Part of a small language model's weights.
Size: width 256, vocabulary 12812.
Architecture: RMSNorm before each block, no biases in attention or MLP, untied embeddings, normalized queries and keys, capped logits.
Training: a variant of Adam for these matrices, 548M tokens.
Each number is 128 + 24 x the weight over its row's rms, rounded and kept within 0 to 255. Layers, rows and columns count from 0. The size above them is the row's rms in percent of the matrix's.

# layer 3 MLP gate, 640x256, rms 0.0577, rows 607-624, columns 128-255
size [134 136  26  63 144  96  47  32  33  31  93  65 113  93  64 102  74  25]
[[ 88 111 152 153 108 166 140 124 100 126 146 119 130 132 149 133 105 144 146 132 144 148 107 126 157 116 117 103 140 118  95 107 127 122  89 104 125 148 116 159 129 127 133 142 202 128  97 107 103 102 136 110 136 118 163 129 139 177 122 103  93 109 130 158 111 130 121  97 119 125 136 104 151 128 171 144 194 140 113 170 109 155 133 138  93 128 134 132 136  87 144 143 123 139  62 129 103 137 123 139 121 111 107 141  94  78 131  79 115 162 148 132 103 129 113 135 133 156 143 115 136 162 146  98 157  88 134 126]
 [160 108 105  89 123 157 132 113 109 126 138 138 153 136 139 137 147 136 123 113 153  95 101  72  66 152 141 144  96 113  86 116 147 113 104 167 100 133 166 101 130 118  95 179 154 151 151 162 144 128 103 129 116 117  98 135 136 133  98  97 159 148 151 139 142 140 172 159 118 150 116 130  82 138 154 102 137 192 110 130 124 138 153 123 123 156 137  94 152 108 122 144 123 107 110 108 132 126 152  85 149 129  96 149 123 137 147 135 111 157 135 132  67 146 163 148 169 180  85 139 140 127 124  94  73 137 181 145]
 [139 145 122 117 102  97 106 146 116 139  96 119 118  87 162 146 183 120 126 130 178 103  94 175 134 122 104 147 133 159 107 133  90 123 149 121 122 171 105 189 138 109 139 101  71 164 150 106 157 159 125 134  98 149 118 123 137 137 105 119 134 153 154 117 138 155 140 101 151 182 133 154 145 134 123  77 117 117 109 122 162 118 120 129 112 212 117 127 119 213 107 125 121 172 133  95 137 128 123 108 127 124 120 143  97 139  58 127 132 118 125 120 128 123 142  97 148 106  89 100 108 110 130 122 135 107 154 112]
 [145 137 170 131 127 118 119 150 117 151 126 135 105 103 119 110 131 123 147 114 124 151 125 111 137 120 127 192 165  94 111 151 131 119 133  88 108 146 106 119 109 142  85 163 140 109 162 138  96 135 174 122  62 156 125 134 103 142 137 155 121  81 142 140 133 116  92 125 107 137 137 122 103 147  85 134  90 137 107 107 109 116 153 161 107 122  92  82 128 104 120 128 107 162 147 133 127 100  98 137 129 139 146 134 112 143 127 120 142 106  88 144 134 146  95 101 113  91 127 107  68 159 125  95 125 108 156 114]
 [120  91 122 139 145 116 168 153 124 119 170  78 162 116 143 169 137 131 140 124 138 123 137 124 141 124 126 119 141 153 103 176 128 109 122 126 128 171 186  81 115 117 134 115 125 142  63 162 110 154 113 112 140 103 142 119 100 141 144 110 133 123  99 111 125 122 158 130 132 129 113 109 122 138  98 108 147  96 160 130 112 118 140 121 146 130 130 143 134 138 109 112 139 153 170 130 172 156 109 108 104 168 143 138 174 109 127 127 129 121 115 132 110 122 149 153 119 120 119  81 110  95 131 155  98 145 160 116]
 [ 85 143  85 142 141 105 150  96 137 121  85 149 142 137 166 160 125 112 159 116 113  94 181 111 117 125 135  86 131 106 153 121 111 110 135 156 111 135 109 176 103 133 154 161 102 118 137 176 146 156 143 196 135 118 125 141 132 137 137 160 159 109 125 115 107 171 128 122 166 104 168  86 138 155  92 101  37 140 132  97 137 139 116 134 120 113 159 102 119  90  98 128 119 114  96 119 135 120 111 128 146 121  99 127 160  85 162 117  72  84 119  84 121 110 109 150 123 170 108 146  99 109 122 125 139 161 104 115]
 [157 116 140 128 112 171 159 111 130 106 133 152 149 116  93 151 106  91 176 113 116 169 116 139 159 129 139 134 156 127 149 118 131  75 131 109  99 132 134 127 132 152  91 105 153 123 147 156 107 104 158  59 123 126 125 135 135 132 157  70 123 131  84 158 125 154 122 101 127  90 112  96 127 136 155  97 155 180 126 114  74  97 114 145 111 150 164 168 123 130 113 110 106 132 126 164 151 111 131 102 148  97 138 121 146 112  99 108 133 133 153 113 123 146 106 149 115 140 108 137  94 138 100 130 123 131 148 179]
 [124 102 103 158 131 104 125 140 135 150  53 106 133 114 123 144 152 133 105 131 122 109 149 121 156 150 134 130 191 153 127 119 117 167 136 144 138 104 137  91 139 154 174 112 163 167  86 151 116 161 160 140 185 190 140 114 121 113 125 153 112 136 153 147 120 129 139  95 112 145  85 113 106 149 162  99 168 136  93 109 131 151 121 125 121 129 101 128 120 113 108 116 124  95  99 101 164 114 123 132 139 151 126 118 124 159 137 112 144 122 113 146 138 106 154 112 121 116 137 130 165 118 164  92 142 130 123 144]
 [ 73 106 132 111  95 154 122 123 144 177 159 102  79 114 100 129 136 139 131 114 145 110 110 118  85 115 138 155 120 128  84 102 105 117 134 130 135 110 125  88  80 169 137 182 168 149 121 193 107  93 139 141 161 106 122 125 150 107 142  76 115 139 148 168 176 152 150 110 115 204 125 142 132 118 133 107 141 137 135 104  99 128 127 127 135 164 124 126 140 173 128 153 161 162 173 144 111 131  59 133 153 104 151 123 129 164 173 122  86 132 125 151 107 105 105 133 127 138 110 141  95 124 134 127 109  93 149 123]
 [ 82 111 137 156 118 129 122 127 128 108 153 142  63 171  96  93 132 170 123  77 149 119 139 123 150 162 106 100 121 132 143  96 126 125 117 155 137 127 120 125  97  95  85 115 106 131  97  83  89  78 117  89 122 136 121 146 135 138 148 111 127 114  99 107 104 113 114 127 164 150 109 117 166 118 150 167 109 146 120 143 146 163 121 133 130 122 127 153 128 185 135  89 142 133 112 125  98 120 187 122  90 128 137 167 134 138 132 109 168 142  98 144 120 121 117  92 114 136 141 128 107 138 100 114 121 130 115 119]
 [ 97 100 126 125 101 120 155 142 111 158 119 157 128 112 118 134 154 133 132 132 128 128 124 131 178 131 103 152  81 164 116 153 114  90  92 159 111 131 140 138 143 128 135 150 126 139 126 111 109 110 159 110 132 120 140 132 166 143 168 120 143 153 131 147 132 144 148 128  92 155  78 170 151 137 110 111  72 152 112 110  71  81 129 140 103  91 118 134 181 133 145 145 154 134 100 133 106 129 137 113 128 154 161 134 110 127 130 100 140 118 118 177 119 112 103 152  83 134 113 133  89 138 108 112 111 200 119 175]
 [134 101 139 157 129 103 106 159  98 164 127  90 132 131 111 200 140 120  96 135 139 105 120  83 152 130 120 137 163 138 111  57 113  86 127 137 106 123  86 133 156 144 158 151 119 113 131 115 126 186 140 156 126 142 124 102 121 111 120 115 143 120 132 110 120 100 138 122 162 123 157 123 106 129 151  92 161 112 117 135 160 109 132 103 113 159 128 126  66 118 157 144 148 133 126 121 176 138  85 124 163 132 115 146 141 119 136 152 121 146 135 113 146  99 165 117 136  94 128 140 161  82 129  86 123 113 115  94]
 [120 138 117 132 144 120 144 151 106 136 117 144 107 115 119 135 133 168 122 140 109 127 120 183 126  48 113 136 114 127 146 103 104 124 142 127  79 150  85 123 141 124 123 133 117  88 154 134 127 132 124 149 160 131 125  86 137 186 141 149 125 156 117 145  98 122 107 142 160 172 115 140 150 110 123 170 126 164 102 153 114 132 160 151 120 151 155 168  65  79 170 129  72 125 131 136 147 138 119 141  71 108 128 152 123 140 174  83 116 130  99 145 135 123 120 159 109 141  71 125 165 129  86 100 101 102 101 132]
 [148 193 127 122 122  83  82 139 104  79 113 157 143 116  95 128 116 112 163 147 138 141 152 130 139 112 134 169 121 154 158 158 113 124 121  96 141 164 164 132 133 139  89 175  94 112 181  88 146  78 116 121  94 101 152 146 124 126 157  98 118  78 107 133 153 131 106 128 125 122  87 109 202 154 129 136  97 135 106 118 140  96 104 149 109 178 179  64 122 135 159  95 113 127 108 140 103 149 136 116 131 167 104 127  90 102 126 156  90 116 113 134 124 143  94 133 127 161 130 110 109 147 113 103 118 153 106 126]
 [158  91 121 119 154 126 136 133 154 117 144 177 103 113 136 102 130 142 124 126 138 108 107 103  93 165 118 121 131 131  93 140 141 119 110 120 123 157 123 144 138 121  68  71 117 114  78 122  93 156 130 147  88 140 151 113 142 148 101 119 138 133 109 127 141 124 145  76 109 133 121 147  84 144 116 154 166 139 139 160 108 118  97 112 123  90 155 190 114 133 123 135 106 128 153  62  93 147 118 112 121 150 120 167 170  96 115  99 116 106 160 144 120 134 104  95 101  99  69 101 140  92  86 134  82 125 127 129]
 [163  60 165 172 130 133 166 112 121  90 106 118 141 103 143 130 115 109 135 107  98 163 126 111 106 109 103 160 136 125  96 154 132 158 110 162 120 146 114 113 112 139 109 128 119 143 146 112 102 145 150 113  99 100 134 161 147 140 162 127 126  87 127 154  88 171 140 113 127 139 113 127 138 106 149 120 135 160 141 144 105 101 127 141 149 118 126 163 131 140 155  92 132 148 105 137  82 130 128 109 193 111 116 136  87 112 126 126  66 113 136 128 110 132 130 158  94 137 168 128 134 147 123 127 125 133 150 158]
 [122 143 142 145 142 169 188 133 168  82 106 163 128 139 100 136 111  98 174 154  90 165 138 134 106 132 122 127 130 144  90 175 135 124 117 126 155 122 142 108 100 143  88 124 160 107 100 140 109  94 128 123 101 142 145 140  99 167 125 139  98 140 119 171  78 166 136 110 119 103 162 106 151 122 158 124 138 139 151 110  94 109 124 145 134 129 156 186 136 136 140 127 117 138 147  95 100 132 152 116 103 131 145 174 145 120 134 130 124 132 163 145  88 133  76  93 111 139 108 116 112 124 108 159  84 147 158 142]
 [151 126 102 163 101 135 121 139 112 116  95 153 164 169 166  77 163 140 106 116 130 143 113 159 146 147 141 165 126 146 135 147 120 161 135 127 135  92 143 143 148 140 115 123 111 119  99 105 163 173 163 164 133  59 158 144 128 156  81 140 125 156  96 136 128 120  93 123 120 123  92 137  96 156  96 114 139 106 114 126 131 164 109 122 125 150 157  81 127  94 131 171 109 153 132 156 119 142 162 101 136 143 100 131 145 140  95 101 144 112 118 104 162 116 125 129  95 108 137 129 133 139 140 130 167 130  88 100]]
# layer 3 MLP up, 640x256, rms 0.0559, rows 607-624, columns 128-255
size [134 155  27  63 154  82  51  42  33  29 102  61  87  97  69 102  78  26]
[[121  85 166 142 140 180 180 107 131 108 162 119 146 156 174 149  94 127 152 146 134  96 110 120 148 100 143 114 123 136  93 131 150 102 136 108 140 156 148 140 134 136 154 114 154  91 109 152 103  91 144 118 122  90 143 129 147 152 113 155 159 165 143 142  97 141  98 131 106 141 146 148 151 109 169 124 182 116  94 139 115 128 113 129 117 161 160 115 139 105 140 136 136 139 106 140 125 161 134 117 101 137 121 126 141 150 121 104 123 134 165 107 136 127 104 171 111 155 124 121  94 158 138 100  94 127 140  96]
 [141  89  99 126 109 127 134  98 117 108 127 134  83 128 151 141 125 125  91 115 136 110  83 122 105 158 181  88 132 114 120 117 181 127 175 152 123  99 133  89 130 103 138 172 140 150 146 132 138 133 120 140 142 127 102 150 105 103 116 141 120 174 172 126 133 105 164 140 164 101 188 144 108 115 139 141 145 156 142 165 116 112 104 116 185 149 136 102 142 114  98 129  98 139 133 131 154 107 137 113 113  75 140 121 125 162 123 124 147 130 141 129 147 135 136 106 141 138 139 129 139 146 136  99 110 111 131 100]
 [143 131 127 157 124 102 102 106 139 138 108 126 146 108 134 127  45 160 101 114 175  97 152 133 108 103 154 157 120 107 153 120 117  95 113 140 149 115 111 130 118  58 136 108 145 124 100 150 147 110  92 194 102 136 135 128  59 145 108 124 118 106 106 126 119 150 125 134 139 109 135 118  83 138  98 141  53 152 143 132 153 167 108 128 141 145 162 107 134 119 123 156 144 106 119 111 128 122 107 151 114 110 101 153 106 124 170 123 134 132  95  90 151 147 120 102 145 149 137  96 140 141 151 166 147 116 126 139]
 [101 158 169  89 163 121 108 135 115 125  83 122 123 130 161 149 184 102  71 141 135 155 113 126 134  95 109 118 158 134 108 125 120 158 111  87 102 106 146 103 129 145 128 129 102 127 170 107 116 116 152 122 134  83 178 102 126 123 135 122 112 122  90 112  83  69 130 100 158 117  72 130 102 124 131 149  78 130 143 123 109 144 152 136 146 127 162 153 161 127 149 130 146 175 129 112 187 102 149  97  96 115 155 149 132 106 110 124  88 105 117 118  75  99 130 112 124 117 121 106 108 134  85 108 201 164 114 162]
 [100 133 126 117 115  95 134 157 153 103 113 138 151 164 118 116 121 164  76 115 125 115  67 123 117 158 131 115 155 113 127 156 108 123 176 155 116 152 135  87 126 122 139 114  93 109  88 142 113 135 115 130 126 119 108 138 139 126 120 148 110 118  94  89 136  94 150 178 124 101 159 125 129 156 125 120  93 111 131 172 143 107 129  98 171 166 113 116 108 110 114 117 165 124 119 170 168 108 125 115 152 130 125 123  93 110 115 162 170 103 108 108 139  80 173 149 133 128 135  92 138 111 111  98  84 135  99  81]
 [156 172 114 128 205 156 129 111 161 149 144 107 123 154 141 147 138 119 129 130  63 102 154  88 101 134 127 134 132 118 120 152 108  89 130 157 140 110 123 111 153 115 144 106 121 148 150 182  87  99 129 132 100 175  96 130  80 120 102 172 139 121 150 100 125 129 151 175 136 153 145  85 119 125 116 139 122 103 151 127 123 145 117 161 158 112 130 129 114 131 160 100  91 108  89 111 152 142  75 139 118 125 144 142 129  94 119 132 122 104 136 126  95 132 158 143 106 145 102 174 103 174  95 109 117 122  77  92]
 [140  95  92 132 148 124 117  96 137  94 110 146 119 135 112 174 134 170 150 131 131 103 115 126 153  93 102 123 109 130 123 136 154 154 118 143 153  85 130 163 119 183 153 125 143 120 114 109 159 142 147 129 131 128 118 137  70 152 110  88 134 131 106 118  99 111 178 140 157 121 150 135 167 100 127 139  71 120  94 125 114 122 115 149 162 145 108 145 140 167 122 145 107  93 121 155 112 122 124 113 124 115 140 140 131  87 108 101 141 138 102 159 153 150 127 174 125 149 139 136  97 113 144 155 116 125 148 137]
 [111 148 136  90 134 125 143 135 115 141 114  89 117 150 115 121 151 150 138  84 154 109 125 135 134 125 109  95 101 111 154 127 121  71 141 118 129 145 137 150 135 131 169 123 127 156  87 121  97 115 124 158 156 148  96 132 132 136 120  69 167 124 103 159 127 135 111 155 113 137 105 134 152 142 113  86 141 135 106 112 163  95 150 139 136  65  59 119 145 214 119  93 118 117 148 131 199 117 114 132 149 158 131 150 127 137 148 124 110 110 136 141 113 139 148 105 140 147 126 208 103 138 119 142 119 155 123 120]
 [ 95 131 120 170 104 132 126 122 144 112 115 152 133 130 124 134 103 136 137 137 108 130 132 125 156 134 128 159 142 123  92 156 156  81 125 113 123 115 112 154  87 113 150 144 116 101  96 132 113 132 122 168 193 151 139 124 160 101 133 123 104 114 111 129 125 142 187 125 117 131 134 124 115 103 162 122 112 139 114 111  86 128 145 119 149 111  95 132 133 121 164  98 103 101 132 108 134 122 123 132 125 121 144 116 121 158 135 140 130 116 119 131 115 135 117 118 110 125 159 125 193 131 144 131  49 110 119 143]
 [123 120 137 162 135 110 128 100 124 130 128 108 109 125 102 106 164 137 139 132 144 120 142 136 126  43 115 108 121 162 138 109  90 149 121 165 155 140 140 148 111 113  89 139 117 128 127 121 167 198 124 147 171 132 100 121 117 137 104 135  97 114 127 119 109  89 119 104 129 141 158 132 142 153 183 159 174 101 103 156 178 115 126 141 139  53  53  77 132 110 130 123 127 135 139  83 148 163 165 144 127 118 124  96 149 111 158 127 110  82 131 110 116  96 130 129 153 138 176 122 141  98 149 151 162 135 156 125]
 [101  98 133 131 144 170  78 115 107 116 154 111 148 152 112 120 106 124 119 131 157 138 112  96 136 139 135 142  86 164 122 113  87 141 113 153 125 131 108  95 127 144 157 123  93 135 129 163 151 122 143 126 173 186 120 123 151 152 108 141 141 104 124 101 127 118 138 107 152 136 133  79 135 107 163 168 112 115 142 122 142 132 151 154 144  75  64 112 112  91 129 114 155 129 166 138 116 120 123 104 155 115 179 145 128 143 137 121 128 140 112  93 136 133 112 135 132 141 136 157 148 183 134 141  82  85 146 109]
 [115  99 136  94 124 122 138 161 126 100  99 127 117  96 119  93 121 132 111 133 150 124 147 114 142 132 134 122  91 133 184 105 114 120 141  96 141 121 174 127 136 154 164 159 133  98 143 141 161 159 128 105 181 137 109  83 127  88 147 161 133 127 170 113 128 169 108 161 127 124 165 110 148 134 133  97 129  78 107 117 119 156 137 124  93 141  58 130 143 144 114 137 168 116 131 136 126 141 100 100 112 160 132 120 133 140 137 122 147  90 115 129 113 144 148 126 131 120 115 143 146  62 158 159 116 128 107 118]
 [120 121 142 137 104 159 150 132 155 164 129 141  81 146 116 171 115 114 146 100 111 104 142 159 103  97 154  99 166 110 131 107 135  95 161  80 163 129  98 125 147 144 132 112 142  85 118 140 155 178 116 153 136 127  85 125 103 107 132 112 139 120 142 117 122 103 173 169 150 152 116 151 115 153 116 134 148 140 125 141 127 117 110 107 127 114 144 149  81 100  82 164 102 125 113 172 150 116 154 129 105 119 101  88 153 183 147 140 116 124 133  99 128 131 151 137 124 117 130 118 137 106  96 105 112 112  97 110]
 [ 97  93 118 131 132 129 184 153 128 192 137  99 109 147 119 107 149 102 123 112  94 113 118 111 151 135 112  91 141 123 142 127 125 128 119 146 131 137 119 148 111 135 123 104 143 118 133 119 163 143 124 134 146 169 105  90 105  89 107 129 139 140 118 125 116 123 106 142 143 122 131 172  88 101 150 110 157 138 146 123 166 135 174 125 116  81 132 120 106 109 150 184 160 142 178 152 150  79 126 151 135 139 114 144 113 119 156 114 150 101  81 113 130 109 114 181 126 112 148 118 164  97 121 161 120 140 159 120]
 [106 128 118 119 119 152 104 121 151 115 153 122 114 118 142 172 180 101 125 147 154 101  87 146  91 123 124 147 131 129  89 145 132 164 132 103 137 128 119 109 139 148  87 109 100  91 139 164 107  80 142 135  90 113 124 138 100 133 119 209  95 132 129 148 135 133 125 140 115 122 102 106 138 141 139 188 123 139 149 126  99 158 119 104 114 123 115 108 117 117 127 159 152 155 108 127 156 120  96 106 111 114 111 161 154 128  90 143 160 139 140 143 128 133 104 132 131 127  58 125 155 108 102 157 132 143 185 138]
 [130 112 158 174 111 122 126 101 149 128 127 150 176  99  87 152 120  74 160 115 102  85 150 125 127 128 146 160 157 128  96 149  94 138 137 163 163  85 133 118 111 112 103 110 150 103 138 126 125 129 144 123 104 134 101 143 160 139 140 147 153 127 132 158  78 165  95 131 102 112 140 104 122  81 138 124 118 105 124 116 127 148 115 142 162 157 171 173 133  75 144 103 143 131 131 124 105  98 153 111 147 122 124  86 131 151 110 143 126 117 160 178 151 132  75 135 160 112 133 171 122 188 136 155  87 101 131 161]
 [104 124 149 143 116  93 163 114 158 128  86 125 111 114 139  86 128 112 115 115 118 136 127 129 112 147 139 140 188 160 125 111 133 127 150 142 155 100 132 142 138 107 132 149 146  84 119  98 101 108 103 137 139 121  94 138 131 177 172 140 119 149 118 134 128 138 121  86 121 131 145 135 124 183 149 165  87  62 127 176 198 117  99 100 106 167 152 159 175 167 134 133 107 147 108 154 163 149 115  87 155 123 153 119 146 127 147 112  84 135 170 133 124 146 161  99 134 102 126  84 110 146 144 120 127 134 101 182]
 [100 145 112 103 135 147 126 147  94  77 147 136 113 121 101  62 199 130 117 129 149 142 152 141 150  93 109 124 105 151 157 169 130 115 136  97 155 135 137 154  88 145 147 172 143 104 140 132 157  87 131  75 167 122 154 140 170 156 120  89 111 122 141 123 189 150 124 162 151 109  75 143 134 127 161 153 158 124 140 140 143 115 143 110 129 105  68 102 137 146 143 105 150 126 131 168 133 111 146 111 113 121 127 139 114 109 116 137 115 103 130 141 106 152 125 136  99 149 118 150 146  79 134 132 151 163 115 119]]
# layer 3 MLP down (transposed), 640x256, rms 0.054, rows 607-624, columns 128-255
size [121 145  25  61 146  88  46  34  30  27  99  61 102  94  66 103  77  25]
[[132  96 148 117 146 174 170 106 169 115 113 105 138 128 179 102 124 150 148 148 137 111 108  77 127  94 146 101 132 111  87 143 118  87 175 128 126 150 135 159 124 125 158 145 124  90  94 137 109  98 124 124 157 121 144 150 130 104 122 129 145 184 131 146 100 119 106 140 118 114 129 147 132 133 172 128 176 113 104 147 143 127 104  98 153 143 128 105 139 143 109 146 156 127  86 164 123 178 136  93  86 135  95 139 139 102 102 106 139 117 134 107 121 142 155 133 128 171 176 104 122 145 120 110 133 114 108  91]
 [101 141 155 172 132 103 134 127 181 134 116 129 109 122 116 103 134 141 123 142  95 152 153 160 174 104  82 110 161 120 146 136 107 143 165  90 150 130  93 152 124 148 145  93 112  83 101  92 105 130 152 153 135 141 143 129 139 119 134 141 102  96 109 133 103 108  89  93 118 107 152 131 160 134 109 148 146  60 134 119 156 132  87 143 152 129 105 166 111 149 134 114 147 150 134 148 118 135 112 174 131 122 148 117 138 130 131 116 135  92 118 120 176 126  95 121  76  72 165 158 112 129 142 145 181 114  73 116]
 [120 117 106 106 136 158  90 156  64 158 149  97 136 125 102  57 102 108 114 135 106 150 142 121 148  62 136 159 137  53 112 118 143 146  71 138 166  89 122 117 129 121 137 138 150 120 151 121 119  79 130 158  99 161 134 114 149 154 131 136 158 130 124 151 140 145 127 123 168 137 129 130 194  82 128 103 125 133 160 115 125 116  77 132 118 134 126 109 129  68 111 137 149  81 114 117 172 140  89 160 117 123  94 129 100 148 147 123 119 136 126 154 163 135  98 130 107 127 124 123 161 131 109 136 150 131 149 138]
 [113 155 180 102 154  92 101 156 119 162  90 137 134 109 142 137 171 109  85 127 135 143 133 114 165 111  95 148 164  92 119  96 126 144  98  99  97 111 128 143 114 141 169 121 131 118 136 122 158 120 119 171  88  98 134 109 132 154 142 119  75  88 178  96 114  96 144 105 136 112 116 133 136 153 118 144 112 147 122 118 117 171 182 146 118  89 147  99 121 138 129  97 148 157 115 112 176 107 143  96 114 134 117 149 115 127 119 131 133  76 103 142 115 107 121 121 111 116 105 126 127 153 106 108 165 177 143 164]
 [142 162 117 112  97 121  90  72 139 145 101 162 102 155 125  96 107 128 111 126 113 130 121 129 132 133 154 125 111 116 144  81 135 170 173 123 144 105  73 171 138 131 131 151 124 115 176  99 144 109 133 143 118 130 120 140 161 125 142 142 120 140 162 148 114 122  91 123 127 125 130 182 128 108 158 148 127 145 125 118 162 137 136 134 110 123 140 119 124 134 139 123  89 102  87 127 105 122 159 167 144  69 108 110  73 141 115 119 132 152 153 140 134 148 111  99 143 136 148 160 153 157 124  99 168 102  97 134]
 [176 124 164 152 149 193 115  96 107 139 125 108 111 126  96 124 119 106 126 140 137 145 104 133 120 146 118 156 145 160 101 133 144 132 104 133 125 116 166 103 180 138 108  88 137 157 146 125 126  61 139  97 151 135 101 110  99 146 161 113 108 155 143 106 161 117 139 158 110 138 101 109 110  73 165 166 140 114 161 127 116 116 100 120 177 118 152 165 132 155 148 124 132 109 157 157 113 164 152 173 131 118 168 134 132 189  95 145 148 143 116 165 105 146 137  93  96  99 122 112 137 168 100 154 107 106 112 167]
 [163 108 108 135 103 128 108 110 104  96  92 123 137 157  95 174 145 141 169 125 136  86 105 162 131 118 119 129 133 131  86 107 121 158 137 112 180  97 143 138 154 123 137 135 133 125 132 114 131 147 156 129 135 114  98 113  90 121  85 106 116 141  89 150 123 110 156 129 165 150 131 117 153 143 136 144  63 138  88 134  79 110  95 110 186 135 136 109 155 161 139 184 121 103 130 167 130 101  97 137 120 108 108 162 139 111 117 134 109 151  92 154 146 132 174 161 120 137 144 117 118  95 119 141 144 122 122 117]
 [111 141 105 171 130 132 108 106 125 177 106 117 126 115 122 167  88 128 137 138 176 121 108 165 113 176 141 151 114 182 138 104 150 129 153 122 128 136 128  60 101 140 164  98 145 144 138 118 127 130 165 148 144 139 139  98 161 118 115 150 139 159  88 152 140 133 128 110 119 106  80 179 130 175 105 159  98 127 144 117 104 138 153 105 132 158 141 135 130 115 168 113 134 101 136 117 146 120  82 106 134 115 156 124 171 155 119 117 150 128 123 169 104 132 106 113 109  94 146 140 123  94 174 143 100 124 117 122]
 [129 121  91 163  86  97 183 147 174  80 114 131 116 154 117 117 193 119 149 133  98 142 105 139 139 134  96 129 152 168 142 131  76 163 155 106 114 117 128 155  94 142 154 124 130 159 152  98 133 118 168 114 128 168 150 155 156  87 142 124 121  88 147 119 115 129 140 132 152 153 141 151 131 118  87  95 134  99 114 131 156 123 118 129 123 161 101 123 101 154 158 155 125 146 109 135  97 134 122 138  92 127 173 137 102 101 123 168 130 120 109 169 131 176 121  91  86 107 166 125 150 116 120 119  92 150  85 131]
 [159  93  96 132 118 102 176 101 109 109 142 129 133 115 159  96 105  90 155  97 134 141 111 133 104 122 147 119 124 128 122 163 132 130 136 112 163 141 136 146 130 134 114 117 156 125 119 134 164 113 129 130 128 125 126 101 143 138  88 120 107 106 157 118 131 115 128 108  82  95 144  77 128 128 120 116  83 141 148  92  99 153 118 157 154 130 101  98 114 123 130 184 120  91 141 130 145 141 127 132 153 158 177 121 176 118 149 137  74 105 138 118 116 159  93 146 140 181 119 138 154 145 150 161 137 134 132 135]
 [108 106 132 124 140 134  84 121  93 140 143 126 140 156 117 112 105 122 132 125 155 127 107 101 134 143 117 147  93 194 131 113  83 142 128 150 110 141 105 109 120 123 145 111 117 131 152 164 143 131 150 115 157 174 121 130 132 158 122 132 144  99 108 102 137 116 127 113 147 167 109  86 146  82 150 146  98 110 123 112 130 143 137 164 181  98  97 119 108 107 133 107 166 124 156 129 114 129 128  95 144 101 217 162 123 153 147 109 100 126 109 108 132 126 105 123 125 158 144 149 121 165 125 151  80  98 131 121]
 [153 109 119 128 122 174  95 138 178  88  79 118 101 109 118 129 114 119 106 122 164 107 130 137 126 150  99 163 149 114 111 100  95 140 227 131 115 128 137 141  99  98 178 174 124 110 107 130 122  86 121 125 145 117 152 163 153 109 118 163 130 135 137 150  78 145 110 143 163 130 143 111 173 161 153  80 108 142 114 109 128 112 142  84  97  96 110 108 110 136 170  99 172 100 127 174 177 117 148 117 118 119 125  99 123 177 140 108 111  70 167 107 108 130 148 119 143 162 147 120 141 134 111 122  95 120 126 116]
 [130 131 149 124 100 179 131 118 155 114 160 118 102 139 142 145  81 110 143 115 141 141 137  96 124 167 152 101 125 103 111 164 134 136 106  97 198 119 140 121 133 138 136 125 152 142 108 109 146 146 148 113 105 145 121 150 100  45 117 100 155 103 111 110 111 126 141 134 108  77 117 128 107 141 125  99 133 113 153 124 134 116  76 108 147 103 130  94 192 160  87 124 152 120  78 140 112 123 136 116 146 138 134 136 135 140  71 183 127 121 167 122 128 132 133 111 138 101 174 121 107 129 149 129 144 127 135 111]
 [ 91 129 112 103 127 101 143 116 124 123 146 111 136 135 113 125 115  82 146  97 100 136 132 119 148 127 111 109 107 137 176  99 139 124  67 146 136 154 122 148 110 139 114  93 102 139 101 116 136 108 107 154 131 160  86  81 139 105 127 127 162 124 128 111 120 132 120 123 153 128 114 171 145 128 134 123 117 119 130 100 128 142 179 156  74  92 165 103 115 122 161 137 133 122 144 157 119  99 123 177 133 146 107 108 102 139 195 118 136 105  73 122 128 107  94 142  82 165 130  82 131 136 128 149 118 163 121 109]
 [116 130 157 155 116 129  88 174  98 120 130 118 131 148 131 159 162 125 114 155 147 139 127 133 127 105 100 119 132 122 101 109  90 171 196 120 130 143  89 114 135 154 155 145 114 107 130 169 133 105 141 134 113 141 125 153 121 145 153 190 114 139 112 140 140 148 115 176 111 113 103  88 167 132 107 142 110  85 147 165 122 146 160 115  84 114  79 104 112 102 131 113 167 132 118 159 134 121  85 128 132 111 121 135 158 147  98 131 156 136 112 144 140 139 132 136 153 128 106 120 189  86 129 136 159 143 170 128]
 [131 129 146 122 117 128  97  88 154 139 133 100 152  89  93 138 158  95 156 105 108  77 151 142 133 133 144 133 144 108  99 163  98 132 234 131 165 109 137 114 118  94 128 136 125 102 141 133 141 152 121 121 122 134 123 118 138 108 100 165 163 157 130 146  97 159 109 166 116 116 121 109 131  96 139 135 133  89 121 102 130 138 103 151 188 102 155 146 137 121 145 105 135 111  95 129 144 105 132 104 114  96 131  88 147 177 116 138 153 110 147 124 179 130  91 134 205 103 153 169 144 160 138 139 101 100 144 150]
 [124 159 140 140  97 144 148 167 152 108 116 131 115  77 157  86 147 116 158  94 105 118 139 110 110 123 118 161 158 133 111  97 125 104 181 128 149 139 144 124  95  92 148 144 145 103 134  76 144 137 111 147 136 128 106  95 134 171 138 145 118 200 196 145 117 116 135 141 156 144 115 140 112 172 117 143 128  93 142 178 170 117 142  87 101 138 113 131 153 132 108 126 112 127 121 178 164 157 127  93 156  85 133  88 153 160 134 136 137 124 146 116 137 154 126 133 162 103 146 117 157 138 157 109 123 106 156 168]
 [146 128 165 137 173 154 112  46  99 122 152 159 116 119 171 129  92 120 133 137 123 147 154 119  75 124  83 142 129 129 143 159 197 106 138 103  87 117 160 167 129 135 129 146 117 154 103 119 106 141 115 135 133 130 154 137 119 115 132 102 116 119 146 105 130 139 174 101 156 125 117 148 109 121 124 119 163  78 172 112 156 183 141 142 215 105 108  91 127 121  92 136 117 137 125 105 128  80 143  97 109  91 119 137 121 120 153 139 179 134 120 143 102 164 139 103 127 121 140 113 144 100 135 116 118 127 100 119]]